{
  "n_layer": 20,
  "d_mlp": 256,
  "vocab_size": 1024,
  "norm": "rmsnorm",
  "norm_place": "pre",
  "norm_eps": 1e-06,
  "rope_fraction": 1.0,
  "tie_embeddings": false,
  "init": "uniform",
  "beta1": 0.95,
  "lr_head": 0.00794,
  "schedule": "wsd",
  "dataset": "wikipedia_en"
}
Each number is 128 + 32 x the weight over its row's rms, rounded and kept within 0 to 255. Layers, rows and columns count from 0. Numbers have three digits each. The size before them is the row's rms in percent of the matrix's.

# layer 13 MLP gate, 256x96, rms 0.317, rows 229-251, columns 0-95
097:111143140170077169106153110140073128100109108165123158068162134138160125124136183153172047102102148163128199137107155096131050162184144106129109158092138181078180085097139161130124144162087103152130134153173094133089109052105169126113162130138193133127077116125093141126150124130143112142
108:067179063167185158107102142118094118096120131111138132129140102170159090134132087117138111109161108143149105159197098118118156166134148174098107129144092160105137181152094097119163143195131113122133215130156149129088068125103116166141151170121161089137101036089173111158123126174142168123
106:157067165119168102153181115105137109221096118253140141153111043156127156145135175170116109127156110135137076165135109144091142118112126124116123142106101128123179171160171149167176103155074128122149135158141133170163155123143115127152155121086155117174130152153123131135140139101071174114
097:171123079156143122140139117212154135117091095163078204183162138146146180125146114130140074154129096112119063175075148091115148156130111109167113135160116107136146136213113155150126125141124167118160142153112103163133116108136115058115167139195114184183132103098118134149142211136115139141
100:120012133141137110140140075075153130077156161114182091091114117159127137065144090116102105124109143065146102114098141086111165162109063101138090166127110187121116155183118140098090119132112178123117154158106163143095129195082154116109120132081111136155155174089131098139137142174121161092
108:184165106119140100129167097103170154107156153110102138145101108105139127128135123183124078132139146097173169104134090092099228130096130138129140068132064124182101052124121132115093097139175102101107092128109076132129102170080113156050132158100119149112074085140150106067104135097155112151
098:107121132164133095129112182153095177125130169159129169107155103124053148120171144111112104100102132129202126141142115091171112081096148196160143089158112133087147080117126117109084071107155098104104135155179095066082144136127101144111127132107102083203129122177114134050155131182108082119
093:138111200152143087124168105176119156113203136146185132136092087135040163131093153143047137108087150133148102130172105080116102130097085125128170103131102160112151153142161132124155111085174146087100141126090144122077159132111082161121106117152087108100135170122122204138064141084115121108
098:119136081121141110099094118049109171092111085105102120201162083115137115106162195158112118160160138142106109123080101191084105156124132120149181131103122187082110167121162080109172163178202144107120130119168154105118136149136124161086124145125141135125140053097145176183181110112110120144
105:119122177101108182136147131130088143111188187145109074133106118133051134090090105112107061136055166119149080122187145124094088107127142136058053138150121111157125123178140134128088120169119111116126172086131137041151130106152131108149134114118209115159158144160130174117135149153117120122
103:136083171141147096114158120128101171133183163126147188090163098162147074067129132136110086130111153106087116151084159060109161096146187129088137111123087117142204088126098153074106181153112122170109076193143125085164168117140153164126129151183141101155105143142120176110105111074110137143
099:093146147133117102176096141094082095134155157131037163138150097127135122136141113137104146129102144113120162118144088160118043239104089147147121157160113170132173130096113143137130147135044132114159098154144140091115103120194075122146094154165114080132103174141153147103143167122054139111
099:065118136115187092160126137131178208086179144195046132147103157126175133127103107086085100134092137121142146121166168089091147182118084131153177110111126098181142106170120154080136148093177131121146148118120167160169060104130159123113136127107178172132126118128114073141117166125103153101
094:181185077100114156139159119138108075108153186153109133099137123088133154138141114183170087106151111133128141115120094111099160125169134156113145129158179109039177131083091120086141066129126125124094066084087096071136138099195093118088091133082129157083122116105101101128145093150086150175
093:150111140109141144113141139179018161117134158156148174093148116109183122156172172139117079111120139124187073137131086122155101159117135166165098148111111126112130093119109158146093119152140131088130106079109123176097161154113161150100075073068102097128061111100189126116129106121044146096
094:144128175138157140154077159051109151104107130164074109111210128156120079125131172193149168165142154147179126106084136099172126119140169154131145125185079118137083131117141134090091088157113134124176152127159106199127130152124102090080091115077153100141168142190094144088080135143107147136
094:138110136079169099142151149140090158167165179170139130149116137085123141196114127130141141111128110179164065173170051129114078193121116103139107109125115205115151139149137111129090149071160121096095111103130158140139104143105128123134138157178116178112170144120176137178127193156035101116
102:161071165180133105153143146053149187140104142107144088140100146144148095115158142179139122039156187091076136160177118123144111143119110182107186089133161126161139150067094152141142101103172172095095152122126130134080097104176152127151095137107119153141148121127102141085180178096168168111
089:105118069072146129099116143139089141138114112120066148138195140140090194104100094127124159145113158149094168087160126151144105115139138117112042128106151178102132088132136187149144136153133133131110164136119072167152100156077110135135158090101144141161144157220072107170108178208118101122
098:129109125094147125094105121096096183158138107143132093126162211184092136115153153123109124108152176119099093206155162104070114153094150147111134129155118173164155144167116151106154115136164119102107110071126057111047108162052111155113142069110136145151117185120131144152092121185074122137
101:121073145164137118121058092100109150122096113142177141143128099105188118094168134099090150087135115184160152174136152157061094132120103124136135168120106126206125117194097110119114140139094091084124146086159104149132155137134130087085148069161116207178172134139182112150136153171168171100
092:174108129159186139120114104082130143156192142119071104127073145097138131100087093119119086072161135140084111104143175154122158121106114125112166092121055117110166107080119083210103171095102156135075117124138126128136135063138104227124125073125130127093123161175101142108164138119119170111
106:089118122122126111118065162165136109144102148131140100099079141105138097103150111112119159123091146139177104181127165126167192153139149200158149135070121140178114136173071115177134150146141106062087139113122075070113143134157201056131115107112119146152096151166123224119146169133110132108
# layer 13 MLP up, 256x96, rms 0.299, rows 229-251, columns 0-95
101:163120074107075158082139111150077136158061066148117118136129135147166071116143134116139126167053144148119159124117081095174118131107185146144104124138121169149180119122165153095147131121108163198176131199151201178109140118169137092103117107147141123131071108104122117151208104148112125105
104:164133165126132088159136108122066160133113117132142183150164123093118154068069079150136150188096083133149123114144124109129095141223088079171146086132092112105111141101121065099103126071124181120164081117146108182148180144166142124142122085156120186129139171144142119206117115113158137117
115:127153150123192137095100153142116147124144082119136093113144213131116121070075125118150124167132095140153112058079114121088125102120082081116089100133141127121119198154109091125104109161159161117135090170141172155141069123050185146134139141086097075161144123136129164102159174203153153104
099:096169110115120089139203168139122128105147192143174113133134135172093182157105105103162125107133119177146074176138114114174114141138106119156130183128141092132149074150079094107059077100098209115178144130075083141173190121115122108127130137135102064180114137104138102088130149160133095131
098:158096137106088085203164190143118186160143156152154102081159077101133147158147049158183078092138116174142135075118110109138108110130142127113100138082098126113111148132184105175137121074130134167131103123168099095165086137076135100088121119123127183095196170135084147152116162151140159121
103:132083096175083154100131143125107142096170109102181116114097104165140053160128182093136075126161205129138153181127107137154127165154109072121204108154175094149122175109078128159090148086144155152115201169151145190132120089114131123062154164132121160087126125146137127112099127165139133127
103:135159142099149189126052099088138176136119163097108137131154154153170071152114156130143166173143132109131147173160106139085130206088074147155130112151122130105170142198136082088072112143107163082113113106092138092132126124107110152181114150110154127105085065185165141092141175141164075106
098:117094199057164161136136117096187125139138109113197118158053128118074133132072133125088168132069138147168105122156128121075169132125133061087190115157128115176120118126134108146102137080117182094123131136153128117118094134120131126114126066140144081118094166048132115128123162104097084083
100:100095118168151088172198109154168130178124097156118111081104187097086153083109142112099139151119098076163102114153091068136130146155081112093172149135110119111074079124137106100141137116132175160122147150146133077127222142120122054081109085125121138142172095158132101103114105120075182128
094:125163096150107160132103167118151132165154176168119119119151173120166117113194106106094135205135167167175099126154128127113175156112164114161178121132145157163095139100078144089091083179107068176149110080173130136127134158177058145153083138114142139158190120107125189116124066149120137169
097:163129105058139127151093163120119127149119115136166089105160066080104174130117107135201156069129102152118170178125156167111099166127137130139188110105061106118127166121104105142180089071207103191115128113121141133123176108157126174123158152156129109129103178092167172118091147104124078100
105:130090190159126112106141071186138091143152129089111145137080124157101198163176186099127141161087151111161146146103146048137131129148135146140119095118165153117125136182201082099085108109106119120116173070125137142110111115056129167103138141139171180124187121156128048147158116124139135153
101:120145154148078107154125130082145125134108125119080125114107185118068082115114115142136118153147108197094085127145103132180097202106094116127066150083115131132083113168079128118117115158118165090087128121101115163138133139146103140088129119163148085124084149229068133110213176119120109077
097:078141120046131116103120117147081122160095111158101164135099106169146106187145127057077160127124182134110130077117099125088189156126145132142176088171115118120108157133135146091106082104082127204171106127141086128180170148162108124090116144030149085137112128129117149154124107156138170103
101:143107145098133114155131150144150116127126091115163109119195116115066128032149151135088130084169098199088126166115174143181127144151156140139105114093107154124139047121165108067135123167067158157149135103094147141090153048187132127109094117120143107152154115163151122137182117096145138186
096:114124119118145141156136124112106125139110101065100129109202153149110160181150138123160122110122137178122156144137089118122083154065154154105083150124157085122114143167059138154151064143161096106139107100105063092134082118091183103109132154076105127120109138085087140174092092204162147218
097:133087101125080162143125152135110120171100153127067115116119143186111139112081128081138144181118140167141135128143143125115111134100156149204115086145157056191089126091145114144165161128089117123168134108156175182144070165105099094093218092157195141104156143109172095142141092144155165102
107:136096164107130141100136163082135122116143052105149084117149090190125117083182118110101115077112126146096189096180141083147135122100116143129128157082089144165118103121172174173106203174135178103089156154119160092169110142129137180115082091121061094153121069116137117126146133136142060151
096:147138161122063159106104130055171171180102108168101104149103077123116096125074120105133134166111118192102178063077198173142119140188168101119128080155153128111102152097115171149099172104121076113148169092115145133164173135148133083137128122097100151107146151119109139160100199160115131140
099:158122135125095130066126151125101164116091091112128129151124096081180133201124154119107150074152139188108108148105110131122154101066156130117130105077128078130109165158153153145120102092111082106156171121176158146178104106158171121152105179195055083140168104161159167172113083083176117141
100:100080163052105100110149091090104126144066052139117146134142156128157188131139148136107159151125178181122174097132102055117183107085108177166165108131154119075107079152147154096107134129155104095083109173072107086109155114169151110157075127149090138147114131118116167148183116135120115162
098:078185113156094104150157174114111154115130143166133139181142102142144131049130131107085127064162116091132150106131088126161153125165131094146084139157152165134162157141177124121133167138102099059077125133121117071138109111083135144115073102157068141209159155083119149170115191124133088186
097:087104144106137109163152079106171175112138176163204146217157101124080153120105088070118191175098105125126097130139108164084115104118080164099179103133167114138121162133120084074137121164104105144107143148122110084118129143126169094159134089136065129165084133084126132100159090174088104151
# layer 13 MLP down (transposed), 256x96, rms 0.301, rows 229-250, columns 0-95
096:113128158171143140147144114069079154155080152033161131128159196081156165149066122136135142139109133143089136106149082074111089117093093150129170089163167161116125129113176215168193081126095093142086117110099129133129099138129113145117193086104129120139094108158086124163160123131114145127
109:127091117074157130092165145123241130075105132063171152205122137147089114122169115124076102126145099136195144120121187138176144117129104127144135114134151112096126139094100117112057132051153146098133134114161146145088098122128136151143145137112146153172074194142080086090149117113117150121
112:111107144094156102132213131109121129165079123109119150081152102130106088132132125147113186136176119105150124147195163119144150092152134065173122156156135151085122144117079103152123108141112092091136162109123141132122184113117165076126175097080122120012147102097113154046157159096098163123
098:089148089130125130155104111091082121132106184185138101093131160122158094113160169176075123157082180111082096107135089073175133182062124109111106125132120089138123046105156119116100178140159165099172081171109141123111145115127158130144182138125152135061122118131150062178156146126089168145
096:152114157119038141155152100108139124069102183065091199094123076118152144216162134120155100123122153176109168082108089072157104110126134114114067098155083117155100123118132106079115116173128108135136161124147105145174121180144147146063189135118121101080142141151145137140148141108106137160
104:187116112104149153120109110132084150147147176209092121106115121189078163134091141158156120126128161078133133120130059146106177166136111155100200150126173146086167143125130086141178165134164141091122148083143070169137153118089114159142153131167107164060129140108160133166128083149177123193
103:169158141093147176148098159041136150142141071127092118094114138076082120159121146169159187131129105120076148170143071117087144124073120114198109103135139070102126102124149096122087147137182119086137118125138182172158124112102059143149168140087154149103148056123126125127139100092089101091
093:135129053147099178146128150118171076098134193119122138147151143109142105087102127131142121101136108170086192138064133121102111149136123151091131152137140146156097087155102141102143166138157129114155147121172128125138110140072036168082132088114128116004154178103087103130118102116131146187
098:095188130112143121168122136085191097109106149145116110062169062167134153110127196177107171154148154146096138139126102154130168130117081118136184193128160126090106133103150109123138131121141140116092083167163140157126141124163171105173130077093111162120114115096189110104151080147049084068
097:092116173168158161160114143159043129128173094149116114083158126130164090098101118093132126091129065110152164163136104070145123113158083157128163113084145092134104084162205079132151133124048107073123172134128172158098135091120154134128114156141162132175161151169139092173110063136114111126
100:112133110098120117188169092164113145098073107120105137130165167176126152131098120148121138125166108069137170138172153113088129086189141060094177127133128133139141120117194037115120163124100107154142130174146113215181133096142148089074094087084101130091094123141103126130140082145095094156
104:114064139150159103103079120146179165103126118120121114127113038138113124107154138135101159114178127187182139107122180178191119125145181194148150175125092153112149202077121111134174154123147132146124105137082113090123103105143116152134105092113153137102083159076114175099140099107193185137
103:099174097166143124138058184090183165190154154138103092140067181150134114116098089105125154130091168139119145138127089128167113175097076100083130098066143118104110137138154143095129119134103152196105173139170165172181127096113147137106124179169134093130151172191087109119161138155160150117
100:131123079103111100117134134093066116143122123111144134136151198153172168154154075167108139122119139166178105158099139092075132128194129121099110120136174105110128124102137120130170114151131106120089146143155131115132090103095147140154174124128121116000201119174104166134087132095107139179
098:108081143100149128097103113107073153060076068143156091143134112090135108113155121176140106125117196227090117126144109108110051135129146119117142148156115130106129087122128100159078168109106076159105147123168096190091168122135106107105095142119141111224091154111102170108161122114126144161
088:100159189129138121066143103133163113091110139133090183140034130121217174159155100170148147084121143182156046117136140132178133140176130134165107126120126186174120102108110113108142145111142128111130121087151116122110128088160094107127117136130129151088152068153115118137221111101162166153
097:103179048112089180111129137106106199130091079116132150162155139205128113155104088150125118155105109190134087103114112138144141101124125147129146139105130131110130177148105153207191123080154140109180115111160177148138162156124070122173159128098127151087195075162093138096156111106168114126
101:127075143135144121087082167128033132139169080100134112087131161166108134154109133168131145112164127130150098179153153124135121135122081066071121112094143095128074106118159097131129172115144156136080172109087161133118121153126124193087142158123110133014125118091126101094142134172089148192
098:145125148124173124141105158147125149129252113187111111105134189064161155090135156155150083147175153126183105125104116103120117113144153129152157163086142124090064181121160139137168147126164153090118109154118147163090051174123187167170127161143141156165108090129155108138143131091092141116
099:139150162103115168155119072148211127078103116181152162142170138130106163092108137157184197184203130146124122113157154147174126121109106113115142144208167115113082119072167137096111114134115105186136099119156152126146133154147123117130160098190118105074166117121072133112150127058145118158
101:133163130096096133142105118125037123129163140184123087156152219156089139106105056079093200152129151126093139086066093159122122134144120120136121144141122076129103159093164114143114107167111136141112121130093152125106091140126099072120125109122113083037085165178087090126163114098125158118
096:154058154161153166118153071149194072129131136095152137102090174153107143148131124130128143117127116124132123119155178161131164195108111149149169102175113159150110139106127107139127155097150105146117096118118124165144127145118114164133150083102097117000195111109127165104103166103148187088